config.toml
n_layer = 17
d_model = 160
n_head = 5
n_kv_head = 5
head_dim = 32
d_mlp = 512
vocab_size = 8192
activation = "squared_relu"
norm = "rmsnorm"
norm_place = "pre"
norm_eps = 1e-05
positions = "learned"
qk_norm = true
attn_scale = 0.205
bias = "none"
tie_embeddings = false
parallel_block = false
extras = ["capped logits"]
init = "uniform"
init_std_qkv = 0.045
init_std_o = 0.0
init_std_up = 0.045
init_std_down = 0.0
optimizer = "adamw"
lr = 0.00445
beta1 = 0.95
beta2 = 0.98
weight_decay = 0.2
lr_head = 0.0285
warmup_steps = 385
schedule = "wsd"
decay_fraction = 0.747
decay_shape = "linear"
final_lr_fraction = 0.05
batch_tokens = 65536
seq_len = 1024
doc_mask = true
train_tokens = 232400000
steps = 3547
dataset = "wikipedia_en"
Each number is 200 + 40 x the weight over the matrix's rms, rounded and kept within 0 to 999. Layers, rows and columns count from 0.

# layer 6 MLP down (transposed), 512x160, rms 0.0599, rows 265-286, columns 0-159
109,164,186,211,229,218,128,130,205,188,247,141,161,198,276,152,156,139,272,206,188,203,191,213,296,253,163,164,244,150,229,192,188,351,200,214,123,192,214,180,303,162,252,208,131,200,132,251,156,256,211,265,189,109,113,195,235,237,268,246,212,143,160,189,146,231,253,260,160,180,241,164,146,228,238,228,211,198,214,188,139,199,188,310,134,196,258,208,297,187,193,189,174,196,293,216,178,216,131,208,96,175,215,199,212,200,156,171,195,191,169,108,169,213,167,162,261,170,213,205,189,116,115,184,228,265,147,253,260,153,229,144,156,186,202,176,137,250,269,236,185,174,195,174,166,199,152,247,199,193,217,241,240,237,202,129,242,218,110,156
297,208,140,186,240,241,179,162,179,241,202,199,313,208,240,116,172,227,178,186,244,146,296,219,181,226,269,138,258,190,228,163,280,130,266,175,250,222,183,284,218,268,251,207,224,263,160,278,157,230,245,232,168,245,229,166,193,165,126,136,211,219,251,192,231,180,129,139,242,232,122,156,170,245,225,200,235,188,286,215,301,241,259,218,267,160,155,214,199,202,225,225,119,153,174,171,167,193,226,167,224,185,145,155,133,237,112,229,136,249,273,79,191,195,147,148,184,188,177,226,242,197,156,105,210,168,260,153,142,199,281,268,230,220,288,156,208,170,99,196,291,282,185,307,252,236,191,206,191,199,184,174,187,238,210,202,192,206,211,262
196,151,257,151,263,228,189,137,193,222,253,173,236,145,181,230,199,166,212,207,259,219,206,274,192,211,177,187,214,241,156,152,246,184,178,171,211,202,243,215,223,246,242,149,251,227,190,182,218,264,163,241,164,162,204,231,163,152,190,173,219,204,155,224,223,227,227,219,238,146,219,292,217,178,174,133,199,194,174,249,205,213,204,211,219,199,208,195,174,201,151,168,226,227,262,151,232,183,211,283,123,207,185,152,222,228,153,174,209,217,211,151,233,163,190,208,169,234,195,263,245,162,299,202,255,180,164,224,60,200,212,195,161,140,128,198,237,201,152,231,162,183,229,291,172,183,137,230,182,235,208,198,216,212,129,230,141,168,163,189
279,216,231,50,189,242,145,151,148,260,246,303,150,236,145,205,168,182,221,169,137,280,206,278,198,183,190,174,146,189,277,130,204,194,156,294,188,150,163,266,157,263,308,197,261,197,145,193,119,152,249,240,186,151,57,252,171,46,261,229,125,133,168,116,276,113,214,142,158,174,177,93,112,241,90,216,109,62,255,178,187,204,138,218,141,123,108,188,336,222,186,147,237,223,264,353,126,210,245,146,246,180,286,247,253,229,207,253,197,113,191,220,254,300,199,226,279,150,185,203,192,235,157,276,135,213,227,208,164,144,269,187,300,180,297,118,240,210,197,129,193,224,296,150,212,118,196,181,145,206,216,184,210,176,194,260,178,352,268,145
188,174,214,209,161,221,247,224,173,143,230,210,165,203,190,231,216,227,228,196,170,128,242,203,266,144,237,136,243,213,207,189,151,147,143,145,186,216,128,198,213,156,204,216,168,221,189,141,145,251,155,219,162,201,214,142,286,176,269,243,183,202,207,151,197,184,157,146,184,226,211,155,218,220,176,184,198,145,250,248,194,170,130,217,225,198,200,218,142,222,231,211,193,116,203,185,162,184,265,244,187,169,288,208,174,257,211,225,233,224,254,209,215,190,179,191,272,178,164,157,163,253,245,155,170,142,184,173,192,169,157,225,213,133,203,176,180,200,144,210,186,167,173,246,200,188,233,219,233,207,206,175,143,169,253,226,236,212,156,214
226,202,186,204,242,231,169,176,181,215,225,184,169,213,250,192,144,207,148,157,193,201,227,180,168,180,205,181,206,209,235,158,200,160,230,173,196,203,204,190,147,178,161,214,238,199,252,203,187,140,188,150,188,161,266,206,178,210,239,224,211,211,215,228,214,195,152,142,240,185,223,176,226,176,183,177,191,217,162,208,183,171,221,198,219,144,196,201,200,213,147,211,140,214,203,171,196,195,202,165,192,224,217,149,178,195,274,159,188,223,177,207,168,212,204,172,185,243,242,255,160,228,143,153,188,162,177,217,209,176,223,181,202,214,167,202,214,189,206,223,180,206,228,187,204,187,190,196,227,258,178,192,166,166,219,178,133,163,195,243
110,153,237,186,187,202,234,182,227,198,201,282,119,185,203,204,215,165,186,222,207,128,109,148,191,196,189,282,209,220,236,130,113,245,218,183,143,170,254,154,270,44,113,164,140,200,136,221,100,197,233,237,200,212,216,123,142,113,167,235,205,197,238,169,246,132,182,237,192,249,222,206,179,161,159,213,146,186,236,227,126,177,127,176,168,240,214,222,257,230,163,201,167,163,187,125,215,173,238,180,158,237,143,174,281,215,239,190,200,249,101,158,203,192,292,209,186,163,248,205,154,112,230,181,182,185,87,177,254,168,203,158,173,116,245,164,247,196,281,270,173,201,177,231,212,226,204,213,222,242,210,234,119,212,153,260,211,180,209,242
194,215,93,131,210,209,156,174,200,241,153,210,248,234,223,222,180,274,257,131,250,136,214,271,191,221,241,180,187,184,273,201,303,257,214,213,254,51,185,164,198,28,175,227,298,183,173,255,115,208,156,267,270,215,148,175,165,207,198,134,298,150,169,250,129,161,185,200,327,268,209,209,140,205,140,144,216,248,295,206,202,183,235,159,117,161,179,214,256,180,116,263,205,224,290,162,268,196,198,231,168,270,249,107,259,215,187,217,187,186,212,175,179,245,216,259,225,213,74,219,192,242,311,184,246,201,244,198,247,239,161,232,315,269,225,136,156,244,274,236,206,135,211,281,221,231,265,125,77,242,151,154,237,187,187,203,193,213,173,188
204,192,224,222,197,227,191,179,200,192,195,179,185,203,193,195,204,217,197,215,194,159,184,209,187,169,191,202,183,199,218,197,203,196,217,182,208,224,176,203,196,185,182,214,208,218,192,202,187,181,195,173,195,213,188,219,195,208,222,173,225,221,168,211,195,194,197,238,205,205,226,175,206,211,218,197,208,199,206,185,189,181,194,191,203,203,172,185,215,213,204,179,195,192,210,208,191,200,191,222,238,186,194,192,178,212,219,184,184,200,191,214,168,198,213,189,194,173,194,193,205,227,178,216,180,212,208,192,195,216,204,172,202,193,188,229,208,207,208,192,216,201,176,206,206,206,215,198,194,189,166,192,187,221,203,185,183,218,218,230
164,179,248,237,167,185,161,194,188,161,183,241,255,145,152,208,245,267,243,206,189,219,197,175,113,199,250,223,247,233,106,205,153,212,176,181,242,142,214,173,154,227,173,189,228,225,137,197,219,163,264,239,111,202,216,213,215,197,214,105,205,237,164,235,211,218,189,237,180,133,221,149,162,261,159,212,177,268,219,199,267,232,222,177,188,241,151,195,233,148,200,133,188,186,254,254,159,255,207,162,179,162,245,230,244,223,188,245,231,187,133,214,240,208,229,242,177,179,193,203,204,186,175,228,240,210,205,250,223,227,142,225,223,130,211,201,281,217,273,173,131,168,233,238,166,148,154,209,237,267,216,188,220,202,268,187,213,228,167,166
168,243,224,173,187,192,217,207,192,154,201,196,241,179,218,242,239,197,220,160,197,283,134,221,170,175,280,198,145,154,198,272,188,283,123,227,257,139,215,161,242,121,159,157,200,186,209,216,211,213,180,191,154,216,187,233,223,280,205,181,218,224,188,211,230,190,201,239,164,204,244,159,237,165,201,173,167,225,207,234,198,217,191,194,250,190,206,298,228,173,279,215,161,146,263,247,223,135,206,179,208,187,155,216,217,172,216,163,250,129,239,267,169,225,179,158,222,126,145,282,172,179,150,166,218,204,204,175,184,187,215,221,229,252,198,138,228,223,168,259,178,182,150,240,188,230,197,219,214,142,172,132,193,227,212,240,205,199,264,170
150,243,146,172,286,178,204,220,199,155,161,145,132,264,158,220,214,209,181,206,208,235,176,205,259,277,227,183,274,188,201,177,273,186,256,255,179,211,218,170,196,196,241,183,277,172,185,183,236,180,158,215,250,250,208,172,189,115,217,132,164,258,176,195,172,257,246,218,226,177,170,164,224,225,200,163,110,225,253,177,240,212,250,287,192,231,299,171,187,255,266,180,228,197,211,205,144,201,113,200,159,170,243,236,181,128,207,145,138,185,237,147,189,219,220,148,225,180,215,235,229,106,237,225,189,209,201,155,288,158,192,171,169,221,202,163,179,148,224,202,239,210,178,160,148,198,167,227,154,194,270,173,142,245,225,224,167,192,255,169
157,243,208,129,261,166,165,153,212,195,222,263,244,144,229,237,247,197,87,194,272,292,77,276,214,178,236,122,155,182,214,212,188,133,217,196,210,175,157,118,217,115,207,253,237,100,216,307,164,49,193,204,175,207,225,210,142,167,197,169,158,166,143,180,308,108,217,173,240,139,182,205,275,194,221,187,157,198,207,224,153,265,237,151,226,192,167,215,231,222,151,163,159,113,169,184,151,174,245,216,182,237,296,141,223,143,255,167,144,111,196,99,295,175,306,213,120,232,298,241,211,243,150,269,222,208,135,130,203,183,225,174,219,190,176,156,313,217,219,288,226,232,192,229,249,152,91,154,245,295,153,184,235,211,184,257,154,224,110,173
206,195,297,189,156,126,189,164,232,205,134,187,255,179,175,155,198,178,180,198,216,124,222,174,215,208,164,230,241,190,194,153,208,220,171,204,190,186,200,167,210,170,201,182,119,223,233,210,150,269,206,209,152,158,139,198,219,235,212,179,229,254,190,172,234,258,146,159,243,193,258,210,235,209,210,184,211,217,225,150,168,246,204,250,177,193,226,148,179,225,250,252,268,164,248,190,234,240,152,162,219,163,190,245,154,191,202,200,174,229,185,200,200,249,320,261,161,223,163,174,229,134,206,242,205,211,177,222,259,144,169,175,220,166,211,167,178,257,210,244,241,199,209,167,164,188,233,196,124,193,184,278,112,237,218,223,189,176,197,185
175,203,186,186,205,180,241,195,166,160,188,211,198,207,213,206,138,226,139,202,158,203,199,193,167,222,163,159,218,203,202,199,197,196,206,180,150,224,215,192,197,160,211,213,181,172,254,219,205,223,149,151,195,216,228,209,239,217,242,189,181,254,229,160,200,229,168,193,230,211,236,202,196,174,240,174,267,198,141,190,196,239,181,236,169,151,206,190,198,238,197,210,189,204,199,172,158,198,191,172,216,230,176,181,206,215,206,187,151,225,183,180,206,190,246,165,165,206,174,214,225,217,201,182,208,170,187,180,220,187,217,211,251,244,196,188,233,215,194,215,210,178,208,191,202,172,212,180,220,189,162,204,223,201,193,228,179,218,203,182
201,151,215,213,212,215,198,188,224,185,203,199,169,253,200,189,215,210,217,203,200,191,186,221,175,165,179,204,194,184,202,222,207,214,192,201,202,198,200,205,216,201,200,231,190,210,202,199,188,217,194,193,220,175,196,181,200,229,201,197,201,196,190,186,199,184,182,206,192,226,172,195,227,178,218,205,183,224,180,220,191,170,188,204,198,180,215,200,182,215,208,217,169,170,230,185,198,161,181,189,204,203,237,203,172,162,194,192,218,202,198,224,201,197,257,186,190,195,208,199,211,179,252,198,193,202,195,216,196,171,216,221,229,205,180,228,174,203,200,209,212,255,178,212,179,231,228,216,203,227,176,187,183,197,186,213,188,208,196,227
199,235,153,207,172,230,195,230,185,183,156,183,219,203,238,163,254,143,266,216,227,195,185,270,170,215,176,213,166,185,200,179,328,149,213,195,108,249,229,312,220,264,208,237,291,182,183,144,304,237,182,250,219,209,228,141,178,167,175,266,216,179,107,182,141,204,203,167,141,269,168,147,206,171,226,214,176,128,164,203,179,193,235,205,161,256,342,209,178,200,244,137,240,243,109,175,182,215,144,192,230,169,192,248,170,169,166,175,168,265,209,227,236,197,174,209,211,171,193,185,188,147,236,171,185,257,236,211,172,167,156,160,201,259,243,233,145,86,246,235,205,255,191,149,217,177,259,305,217,196,189,201,225,227,199,222,268,192,145,149
153,229,241,177,213,163,237,158,209,240,161,159,239,219,264,232,193,253,180,213,176,244,229,113,264,270,202,191,187,222,210,226,269,210,127,187,229,164,245,194,187,212,149,179,227,251,174,208,194,134,158,185,220,174,170,205,196,178,222,230,245,186,244,237,182,208,164,190,210,206,225,235,227,189,130,175,92,240,193,225,169,235,186,130,129,189,210,112,201,141,168,205,205,244,201,232,243,184,148,197,217,199,154,227,181,238,212,214,278,159,117,240,163,202,176,213,189,229,211,167,232,164,228,203,193,259,224,177,196,168,125,165,255,150,155,232,210,223,230,240,238,230,148,212,181,195,226,158,183,220,266,162,210,288,225,220,173,218,165,210
277,225,147,193,171,297,189,224,127,235,220,101,224,227,197,227,229,173,194,153,320,265,262,286,184,246,218,267,181,88,212,70,203,125,253,255,291,248,125,163,111,309,211,213,213,192,142,189,246,180,207,181,185,191,148,175,176,232,135,191,228,234,212,114,169,48,153,170,241,307,172,168,155,176,216,230,332,182,241,243,234,193,296,189,280,112,310,221,152,213,204,129,202,248,193,212,215,232,191,92,189,254,194,182,247,253,220,197,233,233,208,253,172,213,265,207,154,170,215,224,253,126,279,279,207,168,208,172,129,233,255,126,145,254,197,171,223,231,193,286,210,165,213,200,223,277,267,139,241,130,200,211,118,153,191,175,210,187,201,215
284,299,255,251,94,197,223,163,215,279,127,205,167,151,227,199,236,144,268,183,209,218,190,212,149,205,244,252,263,243,160,217,89,155,218,183,152,248,149,192,196,223,263,191,80,181,194,142,105,298,292,223,246,188,215,195,265,200,186,242,258,159,240,183,229,138,164,162,85,179,226,266,136,161,205,217,260,194,166,165,174,133,168,198,176,128,170,150,263,138,112,298,187,152,167,187,209,252,259,213,236,251,152,211,188,197,189,227,214,273,217,284,263,231,181,174,278,181,204,188,189,218,204,201,203,235,153,204,199,204,182,275,163,214,208,134,316,290,85,181,195,288,197,199,155,197,250,202,234,244,237,207,199,221,141,221,153,156,226,136
240,245,210,213,201,120,231,204,255,149,156,214,177,254,201,182,290,189,215,122,231,199,161,147,270,212,322,200,196,212,259,248,235,234,201,234,134,167,151,129,217,198,186,208,192,229,249,170,179,180,222,256,171,247,216,164,225,287,238,200,186,145,174,229,132,191,180,199,207,224,210,138,230,178,169,184,115,198,233,168,199,217,128,187,170,204,200,229,221,280,230,237,156,169,201,159,204,177,224,241,196,228,288,218,168,205,173,200,198,140,221,241,184,224,204,183,214,158,113,184,169,226,236,212,159,268,202,267,229,240,237,248,173,130,273,233,231,282,189,183,191,181,194,245,167,271,217,210,159,229,220,221,131,227,236,235,138,196,173,168
172,204,309,171,211,184,238,220,230,137,226,168,180,206,214,183,245,205,239,207,205,153,181,235,187,194,145,100,210,216,195,181,102,286,209,219,237,132,178,203,225,134,143,229,181,219,207,174,94,279,184,230,160,200,253,277,137,235,204,264,206,107,231,239,188,187,266,187,159,186,186,247,146,212,207,185,185,203,208,214,230,186,206,240,236,231,204,210,187,227,160,197,184,160,128,147,213,130,139,263,148,229,277,244,227,220,136,284,266,119,210,230,139,270,188,170,201,237,139,227,249,191,240,127,257,207,223,250,247,164,200,178,217,181,183,267,251,227,209,249,195,269,195,219,201,249,215,199,206,150,133,164,231,161,116,181,190,135,219,190
# layer 6 MLP up, 512x160, rms 0.0624, rows 266-287, columns 0-159
157,273,170,304,191,243,225,235,161,183,246,116,155,201,111,235,118,256,169,190,212,256,167,147,210,235,238,229,189,63,186,198,168,187,118,103,251,153,267,269,157,186,144,149,100,215,163,218,197,217,201,183,180,150,205,197,189,304,209,271,179,191,260,204,209,254,218,278,225,192,189,161,148,206,166,193,276,107,220,164,236,205,145,162,196,230,208,119,174,63,224,218,228,173,208,248,204,209,201,202,223,181,173,291,249,201,227,232,300,164,236,214,170,215,186,157,134,248,179,254,199,146,273,229,296,228,303,171,159,213,258,181,223,150,249,134,148,224,120,124,222,152,238,152,214,261,183,175,211,132,224,203,212,125,169,199,139,165,246,158
177,272,220,234,222,127,197,305,171,201,170,234,188,162,187,248,170,312,210,153,172,162,161,250,220,200,232,206,182,178,231,250,200,253,198,170,213,192,208,173,124,179,210,172,178,226,186,148,261,245,221,211,218,212,203,192,175,258,182,197,206,131,261,165,250,192,191,208,202,289,191,212,177,239,237,171,178,159,236,164,183,136,246,197,210,209,166,213,192,221,188,225,231,154,161,242,102,270,197,238,161,216,295,235,221,159,183,233,193,184,149,143,231,222,156,170,203,248,204,168,132,250,148,192,179,192,204,181,303,223,194,160,233,218,248,150,215,261,196,149,219,226,251,92,173,248,240,170,216,198,175,203,142,214,232,185,241,140,152,291
140,257,242,154,211,185,131,203,169,161,178,156,154,222,191,163,200,228,87,158,280,101,146,227,180,212,216,279,223,232,148,265,198,197,40,235,299,238,239,197,229,112,210,237,138,183,222,198,292,167,114,123,161,229,255,328,222,207,172,188,145,200,232,263,207,288,221,183,159,202,122,173,94,209,169,178,246,237,198,190,280,193,170,112,302,163,165,49,109,57,143,205,291,260,125,308,181,268,140,219,167,224,312,204,140,154,126,120,212,186,122,248,248,237,210,120,107,232,141,213,197,195,193,67,241,201,286,154,195,313,220,188,248,180,254,114,207,164,106,183,222,206,189,221,242,199,280,136,118,140,181,245,151,264,252,226,291,160,199,290
189,209,188,207,143,184,243,174,175,254,174,171,167,214,183,221,216,215,187,192,181,227,151,196,147,240,161,221,172,163,212,213,161,235,230,218,182,171,244,212,149,291,185,233,174,168,238,281,182,169,238,152,198,164,209,186,118,200,208,195,251,175,260,210,203,233,244,230,193,236,203,180,175,232,164,143,192,209,193,140,239,293,225,177,219,179,141,208,166,152,241,207,203,173,158,225,167,134,163,210,220,221,166,201,294,152,219,195,208,229,214,174,195,181,173,254,110,157,230,239,149,211,122,240,241,213,242,176,183,240,211,199,241,203,229,181,229,225,153,199,300,248,248,194,199,257,184,228,193,218,182,204,190,265,128,183,131,104,208,196
199,191,176,191,179,195,186,230,167,179,173,174,229,184,195,214,190,285,203,215,206,231,177,157,207,196,183,181,208,175,210,202,225,196,159,175,230,187,210,203,152,179,197,178,199,175,183,188,206,174,177,247,172,203,140,225,172,230,137,207,192,201,217,213,181,257,208,177,218,262,172,218,192,248,217,184,211,213,205,175,244,198,198,159,189,200,176,172,224,197,224,202,195,196,169,267,168,209,217,230,197,155,239,248,208,243,172,177,171,193,218,180,197,189,188,233,179,169,208,226,210,183,205,245,205,229,222,200,168,241,224,183,190,210,200,152,205,184,160,151,212,221,190,181,198,240,173,147,213,174,219,187,208,219,192,141,208,173,259,180
230,216,170,172,142,202,163,267,163,229,228,137,211,248,204,268,196,233,197,92,177,284,134,213,307,165,187,234,173,142,179,227,261,187,96,164,216,196,239,200,146,303,269,211,180,205,235,142,305,268,170,123,196,172,107,247,214,165,183,170,146,175,191,195,208,184,139,178,228,195,185,219,119,221,224,173,259,162,82,144,232,212,213,224,279,195,127,174,191,140,181,163,226,214,152,214,231,171,188,301,169,253,241,251,234,272,140,200,197,156,217,246,163,228,128,111,214,189,214,225,206,161,211,171,219,231,254,188,172,187,192,182,207,207,159,179,179,235,119,88,146,150,188,167,223,194,156,128,153,165,180,225,185,252,276,181,186,157,283,231
176,330,254,245,136,118,192,223,180,93,280,101,266,215,169,196,169,225,207,129,174,283,249,211,283,265,158,218,264,102,172,204,238,215,189,242,265,222,239,175,214,180,158,113,190,169,155,198,166,197,294,227,148,187,206,167,202,303,205,222,144,259,162,198,237,294,234,148,139,201,184,193,230,219,122,136,270,128,195,149,203,226,150,184,198,177,211,197,223,151,263,247,158,159,231,281,189,177,200,132,167,116,159,119,122,223,154,165,142,208,179,231,125,153,162,199,138,311,225,217,182,133,129,147,287,266,277,209,137,249,231,185,227,164,274,164,156,240,245,147,285,138,161,175,182,189,126,266,210,187,138,195,245,140,214,186,242,125,330,179
180,211,205,208,197,196,210,239,159,175,209,185,210,210,196,209,168,239,210,196,183,176,195,170,222,192,185,214,195,164,185,194,185,206,165,176,219,211,211,183,191,204,181,182,187,194,201,198,204,190,232,214,183,188,191,206,191,210,165,193,191,204,187,207,219,224,208,190,211,210,194,205,173,222,192,205,221,220,175,192,212,177,186,167,200,192,200,176,201,175,215,205,188,180,205,255,198,200,198,212,180,179,206,219,202,215,161,166,190,182,197,208,184,199,155,208,168,211,199,225,181,205,196,215,218,187,223,199,185,219,249,219,199,186,193,170,198,203,185,174,216,183,197,187,224,201,178,200,180,197,207,197,205,206,219,169,205,179,218,220
252,166,212,257,188,241,232,285,112,175,249,158,181,276,204,218,129,228,252,223,174,225,205,134,193,186,193,156,223,157,206,240,197,181,191,128,264,131,245,173,169,255,224,150,199,154,232,257,201,162,227,253,219,196,194,188,196,222,183,199,201,207,202,147,262,275,215,221,212,194,179,240,133,250,199,203,258,277,226,212,158,195,248,174,196,165,167,175,197,208,225,213,156,190,175,245,207,191,223,162,155,158,225,216,204,197,155,169,180,219,242,194,206,256,122,191,175,236,213,200,167,167,156,201,185,203,211,183,212,184,255,188,156,133,225,171,196,161,196,196,246,196,229,179,186,295,205,179,208,199,176,185,188,194,210,147,127,196,229,265
187,186,229,178,145,180,166,243,182,134,239,196,236,218,235,207,220,221,230,183,164,230,224,194,247,229,223,193,236,146,134,270,151,187,140,162,284,214,248,196,165,242,179,190,239,208,181,217,216,193,195,225,205,173,184,187,191,191,185,165,197,182,168,188,196,215,214,186,258,261,229,161,169,237,219,204,219,221,255,161,233,256,195,187,198,138,211,234,166,118,278,239,245,157,220,266,180,253,227,186,203,129,193,203,215,221,111,198,196,190,177,235,152,180,98,249,138,240,194,241,191,190,185,250,253,175,221,207,176,219,211,107,217,203,210,195,168,211,212,119,282,189,231,224,160,213,197,219,115,179,202,199,182,208,190,208,215,216,197,198
216,153,249,194,131,221,190,151,202,197,145,316,282,214,274,185,263,246,210,203,255,127,191,202,248,173,235,210,198,254,197,204,222,227,164,155,229,217,170,128,216,202,277,206,172,212,201,246,189,232,205,213,190,245,168,263,248,207,179,161,205,201,169,191,200,181,119,208,221,209,180,159,108,190,162,214,271,258,237,211,178,184,156,133,211,225,209,170,211,238,202,229,205,228,259,235,223,271,251,255,282,168,245,271,193,178,117,256,153,176,225,184,255,202,114,231,147,191,178,210,178,231,184,220,228,157,228,161,154,226,246,198,162,179,163,189,179,220,173,209,174,182,133,188,254,187,218,167,170,219,218,256,220,239,237,154,199,273,192,211
201,221,204,263,170,185,191,299,154,204,239,87,201,218,108,198,151,245,159,269,101,129,228,142,241,239,170,219,208,159,100,158,168,228,172,146,230,220,335,224,246,275,120,125,194,248,172,192,239,200,241,145,144,189,210,204,151,272,260,187,183,186,309,228,231,282,303,198,190,225,199,234,180,252,140,128,190,200,147,207,258,162,191,232,104,185,253,161,177,92,284,104,151,192,158,271,90,213,162,145,272,214,133,255,215,245,211,132,168,191,179,256,147,191,138,174,248,211,179,243,205,238,192,163,211,162,230,138,163,181,258,162,174,181,208,198,150,205,140,84,210,180,190,192,234,245,191,230,238,65,225,167,212,166,193,153,201,160,335,171
192,242,183,192,186,200,193,191,142,214,279,199,203,174,208,233,203,243,240,243,218,174,229,159,188,142,227,176,248,186,169,185,238,185,160,135,251,252,250,247,193,203,196,175,141,208,210,220,198,191,235,164,191,231,163,208,171,235,173,182,161,201,202,198,209,187,214,220,202,192,208,197,128,205,156,184,288,255,179,105,203,226,140,133,248,253,211,188,196,173,178,241,184,219,177,263,133,167,201,172,213,240,215,208,194,259,192,206,201,154,205,182,223,249,190,145,129,176,205,202,154,173,222,190,274,215,301,163,75,226,277,217,203,184,225,220,148,163,246,111,184,213,192,124,151,218,138,173,176,175,232,221,266,180,184,109,217,209,257,215
195,228,193,201,208,186,169,213,169,182,194,172,204,217,179,198,175,272,209,217,154,209,201,169,195,197,207,198,212,160,174,174,170,220,145,186,219,227,232,220,175,215,192,183,216,196,218,196,232,164,265,230,198,200,168,229,180,204,137,205,173,205,197,192,196,252,205,198,214,218,174,226,194,219,208,197,233,178,242,159,212,182,195,147,174,159,172,179,198,139,235,252,211,198,185,256,190,217,200,242,201,162,222,269,228,223,176,171,213,141,174,204,183,200,194,220,166,194,213,230,186,238,226,231,199,226,218,208,178,223,257,153,187,195,182,168,199,160,192,136,165,221,170,172,195,242,177,169,190,207,224,162,197,199,201,154,208,155,229,198
202,210,205,203,169,220,194,223,150,169,193,179,218,198,205,223,176,253,211,197,204,177,202,185,208,192,203,219,191,171,190,201,208,182,173,167,237,223,233,208,190,208,182,169,175,185,205,200,221,183,218,214,155,211,162,206,190,210,168,200,178,182,212,201,220,242,205,194,208,216,189,199,162,220,207,176,224,227,195,196,201,207,197,158,193,187,187,173,218,173,214,205,193,214,192,259,197,213,211,205,174,192,201,230,207,214,151,176,192,184,204,196,193,218,178,199,192,193,175,213,197,200,171,225,214,222,245,207,181,202,245,191,210,153,193,171,196,187,194,164,235,170,193,184,215,216,205,178,172,189,220,181,210,199,214,169,184,154,223,226
186,182,219,201,262,222,239,145,234,240,246,215,154,166,170,166,175,373,227,284,238,204,211,231,252,144,259,206,184,176,170,235,189,245,189,194,174,201,204,129,241,202,251,191,183,111,192,147,199,222,163,183,189,164,156,179,240,249,174,157,134,211,317,217,235,178,198,271,197,195,132,197,195,198,219,259,155,192,128,154,269,154,232,166,222,163,150,212,194,229,185,143,219,195,261,229,185,203,305,220,129,202,294,234,130,181,158,188,232,149,178,200,186,205,195,112,183,192,242,226,187,186,144,310,196,205,130,279,155,201,258,166,224,143,148,117,183,296,132,151,208,209,154,198,213,268,238,133,153,233,216,189,227,184,213,188,161,189,235,319
276,167,250,154,207,193,165,240,108,136,164,202,215,201,203,219,194,240,239,192,234,233,256,240,267,225,199,221,225,219,221,256,242,235,200,203,227,206,222,150,132,196,184,194,140,193,243,179,235,167,188,207,142,261,228,256,147,200,182,126,219,164,156,230,156,278,244,233,164,232,177,157,166,237,212,148,210,228,222,201,240,236,203,166,243,217,233,221,248,199,245,225,208,191,207,255,144,242,229,199,189,198,258,227,243,219,147,191,176,165,186,177,157,178,112,210,214,186,192,215,152,161,166,262,201,180,188,170,211,271,258,181,206,164,208,172,157,201,210,165,229,147,223,217,209,194,201,215,196,294,238,229,238,220,262,126,258,186,192,172
127,175,186,234,156,236,205,310,155,208,152,174,174,264,280,176,217,231,171,115,162,110,246,131,227,197,178,231,224,189,187,267,275,179,187,241,245,114,192,164,174,180,105,83,166,150,192,163,235,139,205,206,144,225,215,124,184,134,208,153,150,123,124,236,242,274,243,200,291,136,128,243,129,267,185,107,223,184,219,106,188,316,124,118,208,298,170,135,185,218,166,244,163,345,168,291,226,278,182,196,243,138,184,161,259,206,107,209,199,173,150,196,144,212,179,183,228,194,179,272,188,195,166,194,323,244,303,222,221,187,267,224,284,167,244,209,181,229,165,195,273,149,108,220,181,216,117,208,166,266,235,225,243,297,197,179,241,164,200,184
183,123,232,246,170,233,213,295,158,216,220,173,158,209,251,185,141,215,200,207,256,176,205,199,258,181,204,255,180,215,184,247,149,225,59,162,265,220,251,137,274,241,153,200,222,191,224,265,254,225,189,277,139,208,237,233,227,162,194,134,217,207,259,251,211,309,248,162,165,283,189,135,143,267,149,106,276,289,142,161,151,253,186,236,248,166,238,151,194,106,220,138,165,183,238,236,155,207,137,167,201,119,245,190,213,235,60,76,226,159,157,239,161,187,192,225,222,191,155,145,201,190,158,225,263,152,269,188,177,243,297,187,256,239,172,198,172,185,151,117,226,106,157,200,244,215,151,202,92,158,202,258,190,132,216,182,273,143,180,212
183,236,195,201,190,164,179,244,137,211,188,146,184,141,191,209,229,279,235,155,243,172,221,234,205,161,240,234,158,161,186,229,215,174,126,171,258,238,247,207,167,208,168,126,242,211,232,153,265,175,173,153,169,229,220,225,211,202,167,242,162,152,189,218,189,215,218,161,171,249,147,213,184,232,189,178,279,161,152,171,256,221,184,156,250,223,263,204,193,102,158,203,204,158,166,282,142,237,227,274,228,171,244,210,273,189,178,189,182,186,155,218,191,191,206,182,148,258,157,212,200,196,206,159,232,193,252,168,187,237,250,189,231,159,170,89,146,274,143,112,257,146,183,181,197,224,208,180,121,217,229,245,193,221,295,199,230,170,220,201
150,291,121,241,150,233,237,287,212,220,227,87,228,156,196,256,99,197,170,184,213,250,268,128,225,205,186,219,218,197,126,242,253,224,195,182,229,235,163,203,174,186,133,118,197,173,181,165,218,191,226,167,171,204,199,177,236,172,202,217,205,238,241,233,284,212,222,194,187,193,177,259,167,183,208,269,231,222,127,144,262,273,166,154,233,157,119,214,259,140,151,193,184,145,201,212,185,235,286,151,196,130,229,167,177,241,225,174,226,264,175,209,204,192,163,266,216,250,200,283,207,216,163,212,239,156,220,201,181,249,206,221,190,223,265,112,180,270,234,124,246,172,259,223,135,218,215,177,211,239,168,276,236,157,228,188,189,170,243,227
209,234,195,203,193,141,211,214,171,179,254,173,261,166,230,290,278,298,111,154,214,128,233,272,256,133,248,227,157,119,234,195,299,236,187,86,219,201,195,240,127,196,202,119,99,257,216,195,220,122,211,118,236,241,147,220,223,176,166,198,235,156,253,224,236,200,142,246,203,236,186,153,154,213,178,218,263,179,111,194,226,121,135,141,212,232,207,191,245,152,188,230,206,138,192,252,171,190,238,190,265,221,316,178,209,228,201,256,86,185,140,236,94,231,133,128,157,267,185,243,242,185,252,231,273,146,200,168,98,224,226,140,165,127,178,170,172,191,157,216,188,167,200,155,279,180,148,157,126,161,256,178,268,236,250,195,261,204,224,239